python train.py --head_dim=64 --positions="learned" --parallel_block=true --init_std_down=0.00385 --batch_tokens=[65536, 131072, 262144] --doc_mask=false --dataset="wikipedia_en"
Each number is 500 + 25 x the weight over its row's rms, rounded and kept within 0 to 999. Layers, rows and columns count from 0. Numbers have three digits each. The size before them is the row's rms in percent of the matrix's.

# layer 8 MLP up, 1344x512, rms 0.142, rows 349-457, columns 0-127
096:532465481470473532471491505530509479481501515521454463464491458468532468495481484515489509493539483545527469448551495529476507482473507492487507565498538502500499545489487452509509490450523505486510487501487479472456494493499485501473522498539490455482454471492507540519523509496465463475511521512505549472514521510507503524504503417482475464494496504522512482522479508498500533470494
097:485495483498520525491486491448521520486495525511489457512494520513531496503435514500494501453515505487463507501526466557486492463497518495505544507492535508500475501480530521483508511509496468511507504519544457542492524501483457495534473482500438509490503525482468492507478485483502503519533508532511489496493490513515440504489492525531497488456525486451519463510479491524483492501472
093:536481492511470512507511507484485480476498524495447517521489464521488504497489514490486503491543518507494488484490547519513524479521496486482499500481470460475487509475495501500547518503492562524448473520446490486451472495469507538524517471476460517472484503506509472490544530472442490530499517512496538454497504491523502455477457468497456458511492510468516510514506507576507480502542
101:519516534521456537510532502502521493513522469512500492527485471505509520509500503475531527506512465555498514550493520509503505492493489485483530543482546559507505521509504484447532466488455539490490513486527507518528525533506552492542488488462498507510495518471495511487499472487504458506533465518547498468473451471486512510506483541482500480555512505501485500489558513468473496517514
098:513476477459492463468542481488530518519479484537498481499495575504523514550523521492536500484468513510493523511520499482515502437463432495482497510473507514518509492470482500479504501458479469459508484518463506487483504492509501502540525468489500481538494495535485542456459518504483453496525468484499515494527524504491508504515451459478471494475508547465512522529505470548476542513496
095:504526524519499484534517525461507456513494506483510509523483525509523479452531483455538531491488489517533526484455485527471499509528516500483504447511502485510510441456517488442498465455473529497514479444535504488516542483507532493502485489540515507526466488540528518465491544462502541490481518486486490526476523431544473499514504473477482496500513486509508466519519489528525509493509
090:438492490499500540489517518531520520500494489503483526508532469495521485506491490494517504481477540525490529552499465505504496517505499510503517501508556489492466513485510496506531519492492503536512519509456534498462480531457523441505486503524495519529548474472530496496490539516512502486500508511501465441503496473501513482472504473490466510525536528489510472499499502543474491501479
089:521514499465506527522475492509434507491506523556544502531537495501522510525458483490515514506486437476459506501513499505500516486468486510548541444461520461532493513498464512506539472482506471514502476489534469537493569511491501512501496504505487510498532547477517522480474526505486499476485506466501500463498488546487501498540482466530498537536459496508482492520501499527454464503491
117:500499540483528520457506520509508516504491516525519508517495470543454498470496511517497463519540511543521538497494490502515532483488495485510500480451475459482527517506464519534516503464550487508520435537474507495498507458534518496520494496530483482484544524502499496528521548494471493495478530485494534521474503509478527474496506527468453476503543522528473455529469524508504444493499
099:470500477479493496498509509532416479499511497492504472520483554509544550558489485510490529507501489503510553518505485484510455480443520523450573472468480479464473554495521490498503493521520489465515534510511515497515503496498496502499508495526554519509491497503452428508485498507470483519519499437474539441515530461485479504487485521476485523489469530462481488534466501542528463519510
091:513455497510545532515516472497478506516523528475473522552480525481505495496472496490514486560505511467470540491496526450526553513513489511468508527510518524464483490490487499463488538536492493474489536575526459512489487476504472514485501515451530500518521504492474528482531456491484463508507497524490493510461524500521524514499483497531496471486520520528510499524503505504527471501505
100:525493463521528498553503526469492493498465503529515463476516540551555487523510539515453542531469462509499526507475505494489533485466483495492477462497470514467505471505485502550497498466497500507504511544475521481478503522482520517482455512507491530495473485508550526507486504491487501544494486460474459513473501465569473531463477524511498489490485497505465507500498460443473503502523
089:479490479501432476437499500485512480495532527497537496464492516550481536544482451505494542482504505536509535522478481550509470454469525469508490456491509529480490494490498517469523499502485478529488510463488501538494510523478512489503489481460513526534457504504525483472492504475498479519491488484544503523508541509470481523489520463527487508538482480468510516475497502520535518495484
100:537532534490462502528538511486495473516504500506470535510523502494487486524461502537490502474469448554538553493498451480549504497480509518450465518500499539506509454456520495451512516523497423502519529520517530504501477487480534484469490490527519460525484479545491488488520494546526482485478474503485509487532464511490532489480530455480469513557472515461491533495486458466481523520504
099:524490503545534460523505495478513525514480507511511521480522476462512531507478453501523477450520511499497499453524500490473501521521468470483555471474530496516455539459498509480490495502505518497488496485507528558422494515527521515489504490539483500517491487482442491519499449508507542526475523477470479521480499530507467514516512480486486496542528491517510528466518488492527526468548
110:519503499496494519504509456478480472505512486520516526467496456540511485518524519471515531447505542486491506526462528538474505473486460526496456515537498493508500451547523501521470494483493533454460488521508480536537473446463511542472456520530482472485507517503498462497514484522432547509491499478518480497440517508440497531559540555489466486495504503508459471486510499468506491465514
097:489532486525501539493504503546475524494500535499539559466471521491433484463470575498487495496457520542501441500519525481515479506538497512482492470487484488454468483520529479483466483492518485518524497476510525492492521535487476532515481461539489499543476511520491525525487513458467511500478501469523523511530478483473494537500480517524511514479502486500460456472468528503489545504454
095:519500563487508494482459479531529507524491484483494491501538445504514492518500466549502562479462543463492508502488499477471506536499500510492463527518472516534495507483520487545475484463511500513541532478510453533480495498497499520510556505556500500503479491482532474489506502494472516548515517478502509519480514510563492467529547461512473516486529493530496481523545538503489497521476
096:493511454471483480490478497487504478491529474484456495529475465503495498501494481508481481493475528514538442475468502501537503471457511463513500439520510526515486460489497477444492507494501487502491489474509523510460488515477512460513505452486457480522527494462541528441470542490506452507504528483494528512461508507493501486481499517535512465487530473506441493512533459507466459516487
104:527471537492532489476512495510476483518519511455517501529456509542525483520493474515515464493456523509468490458491512541516485496493470529447448538464486505525507491495485519497448444524421515509515534505481536511461491540536466477498492499547490484498469531465528467515535574482494501497501519488465539498465522442524505463502513495501509522491504503500492516480497463506460497512492
093:487501537524480468464502529484528485509504481461518533499446484563476518485513489479550492473518547495514497501522499535476485486537498469483502515478513524519482487489486506479504486541470458496555511497545490542513503524529482507496455492485550506444517524530507483514470506522567531491465491564480528506489496533502499482525531501534529501487525507504457493503440501515506525530510
105:531486524499438526471479504500524472490542547515524506533477551518503485504556456520495495509496528479510506473528519527496563545499483495523540521515515488508490517462486508508515463452460533449488489498489511515464493543506497548457532524499518498542520499468518484464501529495543477505519457498523537495490488488486512495503474520535485552530523492497501492496517532475483502468497
111:497501538486489520484539515510487481503488489511439484481472474507505492528488538489515482526484437503505450448494505499478484469507505481504468516503505507491498492502519466523535475489534495465501503473513439520502506494492533478547465502498446480521517476476477532499490445531499495491498430520530464540467511511473500525446496496519503486522514472507519491476490513498471504508525
084:481458507463520516523497473522487513490506442538517538509475465507481488503489487525498504541496513454501501475493496531558496492467508521522485458548509524515505479512526507494499483472522498482507559497487510518493514528502486448479483452525531496494546498517495513495530488522544483470539500510502495502503476473487502491496513542468548527513523527515499455489534524534485508515478
103:535466474512506585578481519473457489511482458508486493472514500482470517504538469494521470504522491503507562517447509495464555509484506553527498481425508530506521465525487506523436491519515433489491474464495514498448473529548489519500482491483506553527482512517453505541482489482486505518473507549526484463451503503530511511534513511501520503505483472525513501528533567534506499500471
092:479540464516500504475542522451495504476512495520488508498556505484507495508488465498504470512479482506481482483475485466519511517501473517486500512489467527525529517498491537531492467476480496578487485540487519530556500492527517503477505491513487480473495502509526496488446493527459471489504535497516508472525478496488497502499498522516483474529516498509497518529516519489546535500471
105:516496528491468520506473491490533505502466500545521506547518490487543528526522477506504429537515528502475457515517472500477463470478530491462490509497491465491548489519501492494525449474508421524486477538482513507507486498533498531506488529492546469531484486515521531480502499546521509462544540475525494503516510504489533541470508470505515547474519514517506494513465484470508529514484
092:515479487487517480526547528513477491475481518469496538519470525496500511490518474501491512506496480490497522505500502475491547459499517497489507526502465502556463499521482497484481541478506500511549554531487485514536472538472496591483497507469546509480511549521463480485520521479525490477508522508497489504461513492526537472492521457489515450523488516498510484497513484517468499502501
106:523483512489538529509450466513504456536480469503502511503467510440482491514509514523499501517472477461509504522488478500528498503497523501481466492499478496458492522481458464499510478538495506495505522506531490531487487546498550516517523508471460494530535537493502476521517525475519510477513469495463490516494514471542511500522534506538550469518491522488541474501496559478494504517479
095:507483490479472489505490490500453500474472512489507507532494474496466496455490478491505511508483505459492509492480492505528456503487501490511507521478501514498486485506486515479458489510456482527524512479517505493508497517508531522509536472480564479547516556509526450486454494525501503502523473491505527508492507497476515493558489479442513533498490536472498468511482473482495506503483
101:503508470482513495532488541548484488484473487553487481505495478470509484495515498525466471515468434528478513513546514460553529518492493489503543489456458508503541486538497507496516460483488500488435515531506493505498491459482515523530482477493512527523519535544451487476522523535519528483517463466499569471498500521495466465497499516467528508456473529473444533479513530510487501498541
100:514507500516473476502514516478524503508538488488504495500554476472498476463528485478489506512490561493483550497516523509509480475529479498520547544449523512495533503491481496529505498476486542499528531497493523487505488537501518499505500515519483492430502477518484496513497516512508481493513541514529494460500478511489481520478509547521504489437526513498503490513477578464524485541503
095:509522481513479516516487525508488485534460540515513507484506518467455487490485476478521506492514492488533496510457490495492528493467474493514515531535496473499471483482488499545497469568496489472540486504497510486514534510507513472498479500505471450521507493459482519451487512538472468467523563498464473500500530490541531533544502526493490469453546487530483537479520512510501522505507
098:488518510522473511511537445507475506459525491492530512545505465501552526499473482499472483497504509492515499478497501546477507502470513449495508500531499532508489533490503501517519484500487510513526485490534505517523470540538508501433474523494483508525485521461516472494498524519454507470507518486476502502501508496556544485487562530481533524471453513529520438445499547538513510520478
103:548501494500503474508454542472541509522489475466460492503490508518495460478482504500473509504493541505503482509482504485491500483495462528471546514473488481492494488482473458512568503512504492472498457513483501505533545544486522476508521464516517494473537476500496511503544540473454491497466486527507527535494501500507508485454519505506509491490513523482540510512482526536517497509457
094:508544496490469526470520476472549494513476483530514494529568488482491457480510493489479501486488491463498519522515467508547529516505526458493459510429530475512494476455458480512447522528479501437560485499525455498497481530507520449511512490494506449467505517494486500518503483473512521474494489495499512517448482523520553520537521477506477495517473498501487498474485486470486509530504
101:534476529524501515540473472506523468473531519504547500514533500495527521502471504514516490498521446525522506482493496513502495502453488500492490462521522506513557486521485514476475530507432518510504486501506487510444487483507482503481501510490486494495510488504487499501517502448458509470441491500483497524522480520483528484501551461511528476485499546496465505495524484504485450493524
101:495503528492498482485474505541508478540528521498502446486467507503513473485477525483510480511491553547500486526526463484511537485488479470465502479539467533522531467500528463491450509479486535507495512546470532512497502501473548469497495495486509484529481458534490517487439506514487464504519507510526543531465519486492474522507489528523528518492510491475460537527529480522462498504497
099:484483498529509503488494494476517479520464507477527521474535544510525488475492530543503552497504482521512505500481482477515521463479509511491483531507495516466480474491465526516495486488504512506535526523516546510484472520483481524486514488499500518523458507481512503482510480485473537476511468527535546530524537504509488451478542474512459516482512530539555477517475515481496500518517
095:467542525506514484529525508464480494537506464507475478515476511488487494492457464481500472468528452469505524487527562517512476549511531457472477485489472493495516507444438572484470513473510515490520501494526518429519542448492515504487503487492478491479564464489512544489463556504457480515502487479480485486500530551495523556506521523517531468506481489492524476486501513507463499490489
090:533503470490497510463540525496491498463507483495528486505466515482506471507515471524535514518496521511535485542497483540497514478499508527483511455487467479535550505484477527519504487532511493552505537470481525483488506525539493499518451490427473495518505518457515448489482487504536484503509532509472471567482463512525462509531504520585527501509481500499518496526507472527539530481532
097:504487563482508514499527473538502489550513492543479480497502529532552494516503522488505491500503553503529539474534511534477482500502523513513486553515512514498544474507522510558529474498508485476529508477483478474479483448523487514481528465479517524477482461456493497487543459485517452487514509471492482539495508464553509531503511543526508483509494554509475516515536501536557480497527
094:533483447547516497489510483493472505521515546490468510508514508558505489526476503477531460471480491486494517549510536482459488522473508496475455556474492540515507505488475505511541493487501520504501513462465568492490501514485474530494532532497547522539488482514510524543525521477508544551508484475476488486517516536487500473514500522493484534514554499490501501485447528491485506492468
101:522510514512525482467508472523489526449515503518503495508517504519459473504509515529507530521499445518456458524497445525492541456518488550475523496474520515494539498516518516517495543517548519464505488480523532511488493491564494495511526506527468499478473501497530450486520468474527506504477510531523485514505499488525510519506481544494509487457491509524516497512524448474516485470505
101:472509477478487526495486455509509521475486515506490517496469565489507504521485507504515511520452503479496519506493465502514549465507500489535551489549511467532500521491502509501478532517506483468523487479545495523535512522465558433524501502487505507458498490450527492469499484496500473539478518510479485500536492507513488467501494511494508525511531483518494548515476520462527456477501
099:524520477558496515521536491504486484520453492495526448494496443528495457497542483540480486477509469495521478509505521498483504492490501519501485544508528482459518503508532491480508518487460492498457498532501518491527511484468514490484467478497471515456494486528512517441537510503518521503488518490514498502465496486444478500523523522518514435507504487486519496498488474491497529491500
093:468498445518481532456479506464469524497488513500503507474518519487506499491475534556502545490480532485465509511527490506492508486439510480452523516518492490463504503519479501496510521505492449483493491529434516487507522482499527501511486506479457517508512500485495527488494516519492515508474462456506503497489497484483541523496449549528513475523462490534533493514523472506487524495508
098:506511538475488499510499462484455498506519506514488502528555544505495529508487474508450471493486484466553494502531457519471504518441513489523509522538503522458507526565520510511509516490519515506511467484473496529498506508537486477519460531522483522480497532522504509529521473445483483492506449523508484490490535517540495505484455463500530489479489508523472503522474487545498528512508
090:487507518502528501467541503517507525502456502503518489494474507494486541534502557468444479493510494511535482500486455491520505533510433492521530481538522484496504550507504552540479467529512554486538528526489551488503515473474542468526471475535484510526495523518504478516490480529514494502529543482483488516459480494474555531573548501502558508512508532496534527520531513504473508484518
095:502475516500471498477459542544470512555503521505495460485504516509492515509500549529522518539487508460545443525510482499482506523504488472508507470534489500479474480510499485461515455489501462510523490476473492493444543481529507524464488478532493474520511511460543494531481460494540501501515489474510532516454518475482541495467520553533519532491486538462463509512523522489497482510458
096:517518494541502482473500490512566511534531526474509510501481515508526477520492503520449529515466509490494487526499522520472527475485462524475502511495481520523569513485508507511486501517505547505534508503506523501536524524454471539475494513530485560521510497494501535464561484453480523492456511450471481547519484507533482512489545520539546454515479447527463534475525463496513522506501
096:506534571497537511485501486504471493498467493524502529528516568509504515500491472466522501522439473527488525507485511543523483518476523482493470505524467436492497452520491475561507486459522495498514465524564480489467506455526490477531496501486467543510454529485473471502480516530535478519526460496517464502485508478570498505520507515510498529497497525508462514512548507522484488507483
102:551512503489499496554468481526500503527494501513518517515514452525504524449517465503463519524498480506515476539510494531523493492510515507507463541474503508538494486491491468496481476474545484490518528500534471503521455509480491469518520467508487511531519475515459527471507475479450505478467472500461470479481531519494502519502531489515487500498529480468523467505499497477518482498503
102:442453472481490478471500502464505505507510500540489506479465490500512506480501426504511514530477509465501487509493460498483493495504507461483502484473506496498477512509479540498464508496500472505517517464471516515515516457474531498488540484500504537496481429446535507519475489507497528472500537506477513504519522460521539517481515511510515534520497507522489478449489457499526524455524
100:502483530462510547490507497546457484488508461526488475502511497486515478535457518522501504529487506496461502493491516500513483499492512531494496482483511517491479494506480533504461555474494537469499523471530485490518477479511516521552519452526496529500498493457534507515479522504507499518534491519514493502547501493440587494569470528534488510537486509540468492495487518531523520468505
103:514511501477507475492512498506486479526509478488511486517483498535523463478547483528495508471490509539493532519516492508493466554468496514536509456484561522462474499520516476497487492488499534484530507508541490506475516510508541478523477477510509458526491471512496525539488480489498493497514500486541480522526531480521524481514523519476533499536473468517527430519495464495485488451493
097:495493481526513517494463517515473536521468468483482510480507493460479486496485511535504463521528455498476476483466451541498505479536501537499482498474516502512520518465523464528504510481461488506523520513539492489499481532482470475519524477509520448501490518477484464485512513585503477486496521526490482494482511494484542549433474498466488460449560507499494490476467510502506535496510
098:490497534502487544500473551533405497464490519477520479525511439518471511490513519501506450510479547481545476493464489456536526468497454491480499486475520486505458511509503526483544516492472519478541497538491565494474510500518561538479476508519519497516500528461486509509523523515524489518509458488511524517553544517523494471503500487490508523524509467507480479528466516488509494470490
096:506520492497511480494497468517487502529479498493483479494516474496464480493502479501534503528503489527516504494482506491482509545521484469484526500492528468462480512517509479541475541476535504479503501517455521489476508490476499483485477479465465487469516487520469491492536518482507516506525461488539502476513467505490495475515473503530485467526494529496528548489526491528529499553475
108:485497523503455510493489488514520513501506485527478487515484485504448468505499465499461513516489498518516467496537540478458505534500509494497507486489503499533495525476526495477486484461496515451471493502498511486499515528500522507531530500485487529539516498523515493458493526494524521479519472462495488476526525479502540488458545502517508512498448515526518524516504479513489491451484
104:462455522525470470520536509553526513486501517524469462503497504468520544597512483516500443481467496482491489494471504520565473502506539511510453488485462492518522509545478523495498474484488477509488536495542489512498539484489513471503471513512536525482507475511480470504480543517522506465498504529489510487499516527499496495490501560490517531517528493500507533518503505507521487478533
096:532487489463543478482527495517477450493517504487482480500479522501534494475478501591506501492490562467476480473505492490524449522508486509486460548445511512485539448498500457492507503496497533513482517498523522486527535487503510526503502466498540482500488538486484454477533506474471493487461497504469473494493513515519507504466511502523514513487471500476486522494511530483502472476530
101:486493526479531513482528520484471499453480468544464520487506511557446476464509501498456491502510445459458517465490497506529494506482529490481511505520467492493498506530535489487525502537501529522526492443513481475544519504467487493538459473509456508482509476448538498507462524505483519514503478501476499512474558477478530479493515480524506481502502520492469554485457535512434496532485
098:488528477509495496472495507525518537529486485498483544499513477512511485488500486483488497471515537488544462504447473512508532504526508514500496483522512454495558475492508484490515519538464453493476470539504520501495496477491518493482502499487504521536522479517528510471485512497476515466489519459509535512499517499477485511496483475470473522510460501441466487470498545505423496502469
102:453488546495476527476513481485538474477471474571536517449507471521460491514522523477485549548488524500512513459534478480488487510477482463523522521474524495480486522470517479504515493494492526514546529502490513495529458504518500489497508489521499468466457507504483524530516515482489486547541485508527488507467498474492483484472467461503530505543493497502525518487515496491511482490470
100:493523484503468500484518517511517481494513504509527504503498516484437459509578471518537539472459482544498484510446534495538488490509515485512479478492515475511522534494493513474538513466508488519455468483567525498504476462461525503477487517526501490525500459531509521505514511505499520525492507501488465483493467529474495467443483473490507501476534469479499491540535516527531505465541
089:514505518526513500502537475457519494470490456462473527500531492515495533493490511481516494575482528508472435520500511537558521506507507513522520496516528494492465511538506500474515487491515523527512487496514525508513497477489529499527484461512482487488494476502516535514471506495473445494495535548484519525510544536458493542457535496505463517517454545497519509471499527478489517526504
095:512480539481502504551500496493460489526470536490484543481508490507522506498471528525537488510489501491472489487458507455527513497463480478478493528443506469511506542456474538526535482548488478529528499515507536484518509531530501478517518549457509552483493495516492496464507481518575474499458472467538544522451464498508501496501470486449517502511490491458509461541499529479533483522507
098:498530486514529524499518532532495491492512512483501519480497553469452522514520546487489504514452502510466481471471501496503502540483529543508467489525529516548469518489527503509531503472510510529469511478536494492471478484510505507517513517456511507454434520476485535508506476479491522502484467506480560489541506510538455478496484518467476456471499453512501504522558480505536481485502
094:536503497502502512525476495509483503460486552478501480507496478510484479530456508497532489507540472570496498489473505529525510491483493511476537549484506486528526509486505505466559507459492491521515528505531519477494484552495533529480435486456493496477488507451459474503477533454487474533495521538486509517535477543519509466517505524468474485529520527473528464504479473492520490480475
109:510490510471514519501467505555505494493495510515530512488477505527439483510474476495491512515483516511512536482459486487497513515497500512477492498500478516476499520468532472527553519469488461527513467530503525499518487503501527492538510485523512506448482478511539537574523530464496493466513501453478531515455511501474544478560523511498494443521495491526516468558521532540477506487482
094:526505512498480439492522499494480519514519498500504520512476494481490520534485538470495493524534458479530509496535490509507480518550493482549451522456510531524532454526510518513490558524533520537507477485545509503509480513463471485489508508524512486494513475490499469469493495490520502455468478500467470535517515543501475497502534521490528479493486500508464483499528488481491483505485
095:482480517518485494479432477499496483522502465471498526483525493525531509513457484509501495526504522467514498496485504472478541533514494509517542470523452480521498547528503464517520484480527533487556470482472528504547529515482468498497544516466539499504486499519494440480541535543501517502496493451480492499482459563496493515516485469511512546482507531480477487424498475471538487477478
103:470484524504491521507486499443548524469535539472494522508507505495502487510483515483527485488512523423502475517466489474526526474517517464488482517496464506491529475499511490500508518503508514447530477531524542533497536498471494478473538484488480484496500486473506492512521492496462496535510528483532529490501485539512524522499508464526507512515513534464542517489530499455505508484483
097:504510460507502527510526480521499496508564520480522507544471504508514476512494477492540514486520491521509505471472521522515507503487482506494499464534558515501517528522505514493488499497468487485495419501530456492503498513512462489468497537497504510496502533454520458480554519481503475474496461457486469500486462508530518506481508481543488472533525493542511514478501538510521484529513
101:498455504528483491492493440459526471501486497510480557526527491498494536477498490524509488555489441442503494528511511509456492518490516511486525507538528520503535522505489509481454509530491500489512522462512531457455505491512509482518473538480501525531581460567494479489519482480529483498503493471488411470567547506511534535535497497502483506467471508484521483496445521487504482484471
111:552508457492450531538480498521493507485496478504472512528461538490506478509468451480522519519531521516495500481526487499444514478498488494509536476473455515523512505517461519476515542450558527449531529503554527516501504497487478492470520499523472514489534478554516477476465521505472511513516543510465495499479529538476483469485478528467513465500503527482552450520460506479486458512471
102:475496470500475488515423531500508530496460511513503500497505472458492490498513513496492464491484536488470473532502520514500467448497522514477454487510535514499516515561516484486485485476509482438471478523473524512528528479492534458457450498489513486494502520440518541516497477504487500485494508521493514520494459467539515489495485508512507499455523480496517519517517483520514536527526
102:427464518535479524524488528493507505500472498534504514470447494515473488469530489507479495475519493484467531467495516531454455528492526484506498486464510486513512509485533543473507498537480525501465441530523510540514512557487505494485478511488493499469494508486486479491467504520523503507466455512531506508484499495490467514481495500503508484500473492542499519488512481444478516502506
097:478485518505492495543507516506491475502491513529473481496503506499524465408481560493451540470509502513509499502503512574474479511450482483505542536476478513463496495511488513516498501431498537466546460539487486525483462505526466504490473492539517470484499473469477479509489498534474504460515539524501493473501519486480495531498499479488508463529513471480477533498495472456503559478479
094:511506518490515477493476486504480504474514525496472486552447525519481470524497566526460495439486499439487502515541500488499502502431491452511476521536470492479534474512503464523465501484490529516501500443457539529484525484479546514513484500546496493484491503472501481489489532493465512512447474478483543512488516511520520483517472564520499503515476504466492508522468520495508477497499
106:457495531527506492482478518478496479571495520497514508532485497510482507515531502468518502539539490525504530467479441443505503542472478504478535499502530495495497484457532516453464451514501455503504497466471497545525496505499534467504503554509528470493493510475501500470465476511525473508459498492491565515498453502442481489475529522468480524496508484535512522483475497513497517534479
098:498531498514501475476453551557499489478532511453455498527516537462509508520491513479530521532526482510503459499489525514497529464541504497504489516470540543508545481522462526449475448470499472504490526501465488529534472499517513529485451484536512488550515477478468476495492475548496447459515499475540511482494474514468490470506484494497496530542462454493453501534491486499461522505501
101:485469540509524477510521522512503492500467499519491428506492477544480453491464530505501473498484504521492515474490476513538476496447500519498495524481451478505460521480491505480493519536526534499516510520543516477490525477507520515503508438523479504500458460507456495509455490559490481441584513477492493505485487539452507535495500508480517529534489506525492513541456494480490499525471
092:468500484499485507519505478503483506476501558501462478467511499514543482542562491507496505498492452494484534528500498468520567506510502430461514483514443485489492518519518481534510517500518469478485520469530510500515482500535507463543476484539467463489525530508504508486498513536496518477459515512485486486489493459501465461479545533467471472503474473547560521503525526484512489507460
093:519529486495456531507454496538474521518506503490556506508543479499509501532512506514506489503496530494524525507494515522448494483498478444468520474488541539524472468495520500508524476512476475502491485526533483487521516520508477531483481490528495469482491477519520504506486451510470506546479499489500466511520470485496511527505498500498472464475476499518513515503476501455543503470461
094:485490496505525437492471521512500485476498505485525532508460490485503489486474529521480491430487523523518481503523540525472499475496482469476520510496452519521497512444505472499516499493487484497473482481482467477492510490477462505464537461510466491499502522464449505494484460500467460488475511462528503505492509542506532512467486493510513507478497541510508521536492513458481509509491
092:500519437478527502459536520493492562526518515491454472528494533500469506475467519474511493499469460486459512480480523510523489479476546515531509506523513521457537481491488500517479474477527485494510495500504475486494540502517517501495538508511502541457538471452448510457504532446449484473467523484493438498467493522506494497500468532511490515485525455510501501531509504494513483489481
091:528531501477502498522545492514542492480456467581496473513486487479469479550495471529505509500515502492476502485497577521501529553475507482498478501509495527536513529506474469474508499505443483490497481495511487501482454483504483515510478438479514491527476496498462501510504482517540507518508541501494532463481491524450451497474477504523493521519550488478472534481491452525490488479503
101:494511484534467468468525455484483489486478523514508511510499462475488509525492479530540491458461487532501508483536511527485455482507480524556486460505519524493494454519489490534504508521529488512471495428491508543489478500466487489505511548493521563524523472482485472517509503506511472475483480499515501518540498482512466522485534511510521522480497470456498542439481483489494487543483
096:487463515460496454474553487486522456526500513466512495487521537472482482489538498513498491453494507549501470518501496563479526470513546503479503520519482495503519509512502506538494526469514468518531523487466520520527487480509502527467499510556502496495448491502511490528553463485534480467491484517482493470513482509497508445481508521486528493483539458520535510509521486583521530519471
091:485519537488503498498458507479468511492464518488489502466487546510478502498519535480474469493525521569516482524460475498467510518487481495489513500518501486471448505530479538506530483533502483494534504477541460538483513511508496501505475491462526457517475514500498495530533485518503517482482551488465501521567465502523509526493424488490495474451482506487507499514455509504483531536473
093:526529497507467514535474493474527523458556493467507490496478496495538471519458499489496520463531533507545494472513501481498471504470508544487516457516480510507534514491486493484489534517521521490514521496437528525506516470543444487469494492511502504489531462511496490483481501445492442484476476472498519486493448490475502505536504453520558493500503464509435487526506493543482507516474
121:459479502518482484510495511485461519511523508510530458480491522500491521494449490471494432531543510480503498473485502496472536474519504478478502523496476483494529544520510495540527514474492484488481513485486510510519454517489511490470483530485504558471536547506482495499484534494481495505514482526533503471494461464466476501444451478500490479493509499531510526462467521482498498495549
098:496491558483523508494521519496488524480542505513479502515498539494509473474502457466543514498498469489487495501481539458494493488506560503519554496481544487433534509472528502510485502521508564490484519533499542486504502557446503444478527511526500480479500532490509523516523436512469516522506503456492482504479527489518475461543493489481523528492517532492481530572512503467502490485491
097:477484492515488477511461504505489538517513511508490559512501462566475517486546484510498454463460514452523502540462510490467477533538490493473486530499531498486510527522483504495514504506494507504518476489491511508440476483511448525503493498500530476488468500458516465497497523468528523481509475493458465526489511499530458491490533472513498485467509500455508469482523476481553468474556
104:442494463516504446544498501492474501483510451484469492534533462495524532492550505523500495518482476508500523494438515482531505500503477494490498486490484436445542475515527463437493448506520497493480501421499508538536506480478476508483488526507509465486470467517495522501509487544549513508474459451504521443502497481477522500501484514508494521518540454506488501533512520461500473499520
096:491538498500548498543494533497480507478477532446481496499454495474490502491474505476501477462463546452537514523529463494484484495458482532507514472470522519487572535497519500487511542575492527483526454548490491482528477504492461475494494519478504481514530539489496496492504465482518474490492498494504506528529518508486487513496503444533530511535455522513535521494479513527476527514503
119:526525520447505489495515500519486494464459528485468502490505511482462538471485469473553475527537512490534501519522500498537484484562485496507531489531497535547500506485501511476487482506504518480513510471515492441511515507520490512452520490468537481516472538448507493517498523507493503448491460496469506495498503505487571479508536499506494513505468485522523472465500481537499533475525
094:474481484496490514515468510515511486522556522451536474469501514516469500495538537481467475547507471479488540505537510548536536505460493439520460456514460479499478527497441482455470514464474524533523521486488514492494526525518494478525458517537537523503512506510498499490490513477486506515486529503498494529503482531550508483499505527514494503494469465464483494441498499493510563503517
096:520476479504520483497497524510480540479529460497525521479499535466539500503506511505523509492517512498491463471523451494460518458501506488473497477509460471512480521486491482500526551480488518507515447523490534485468539522521509540464468480506498512504481498494474525506524490499523480462483490509521469475467513497459480494458539471500539507441483536496492527477540477554537557497512
106:506508523530492524544497484543542506504515520479545547536457455495523501514520527491479527423511530473532472515513516536535482511495448552485551523517510524472530516503497483490466467494475511487538490444545474489513465520504507491510498521511492493519501471532475511541504553548516550521465475532525444486495506513505492495493472512497438476538541473473493466470516493504441495462485
097:506503468498516489482533475478472542490489483504529498552511465473490525507515490501491474479477529547489494513440499495491517517516469486508457522479492516520484522482544506497513488507482491494456505511475509515460489532515592454548523480457520497437483518525490536508481524468504513515491513497522485481498475505486484484504490532497484501522507518499529524496511474505473507505528
098:495516516449515464511486484515458473512506519472509515547526491510555478505477542495477494488508484504481490516499514468478501506461546483456467465552460498497526487499515520525486477461496524494494496510497504490486510479491492480463471497473464509469502519471489490512507487536485486531482498469489496551544495488533512498506474511513438527508486498515480543487516488537462484563476
097:543524538492498494468479522513524525485530532549505538566487480518513488499438527505463549497460512505500466463521516491505462500506529513496504486507500529478505480497504509461502529486525494543510479530473504499485456456539511459488460484505490530485497512521478509534499448469542498487460497489505419464564499477450500526531479474528517509480526524492543533471515531471482448506555
102:458443542527456532511548573482480451486485510526517497506493515518474563533467513511489509521493504512470501494496481489451469504492477496513501489529497478512504461559487511512492524513466496534491461495516436500466546477491454514481480472488511498483487511475477511497545511485514497478530492497518482511497500510468476501491500456486486499468526513535481510522501493500524501492522
096:471496499475471474501527483508497546491515515520555501523468527512474491504521519505525490541540489497496489462479485521545478506471507453485466486512512495521550512504511508496494512473453473486519522481545474506507499508526496488518472523446524500519552480514476495501482514481475453462503480479484492500480505494488531470517557479525525453492495473515472461538530482471493485463503
104:488503508463461505520502522487484489528477500498490520515536497523493528482457538468518476514497479447501487491503516525493485458494485514487511503513526496481504521501497502515481473508487447461505446506489482493473454502501558503436530515514537530504544533509514537460520489547512515510489460514510512503505547522491550481514513493531505488520478496488557498483508519488556513520524
086:506515480492470514501482508478491527516480507500554473526494482529453466475439509531461527522487482491503511495503512520540522530481488480558452470474558477493512531556475519568538531523520509505488521466477520544466505491492458478499456493499453491504485507523524509479504493490530459523530467487486485482529516498506516563489487509496469549538493487484486513481514498553464519513503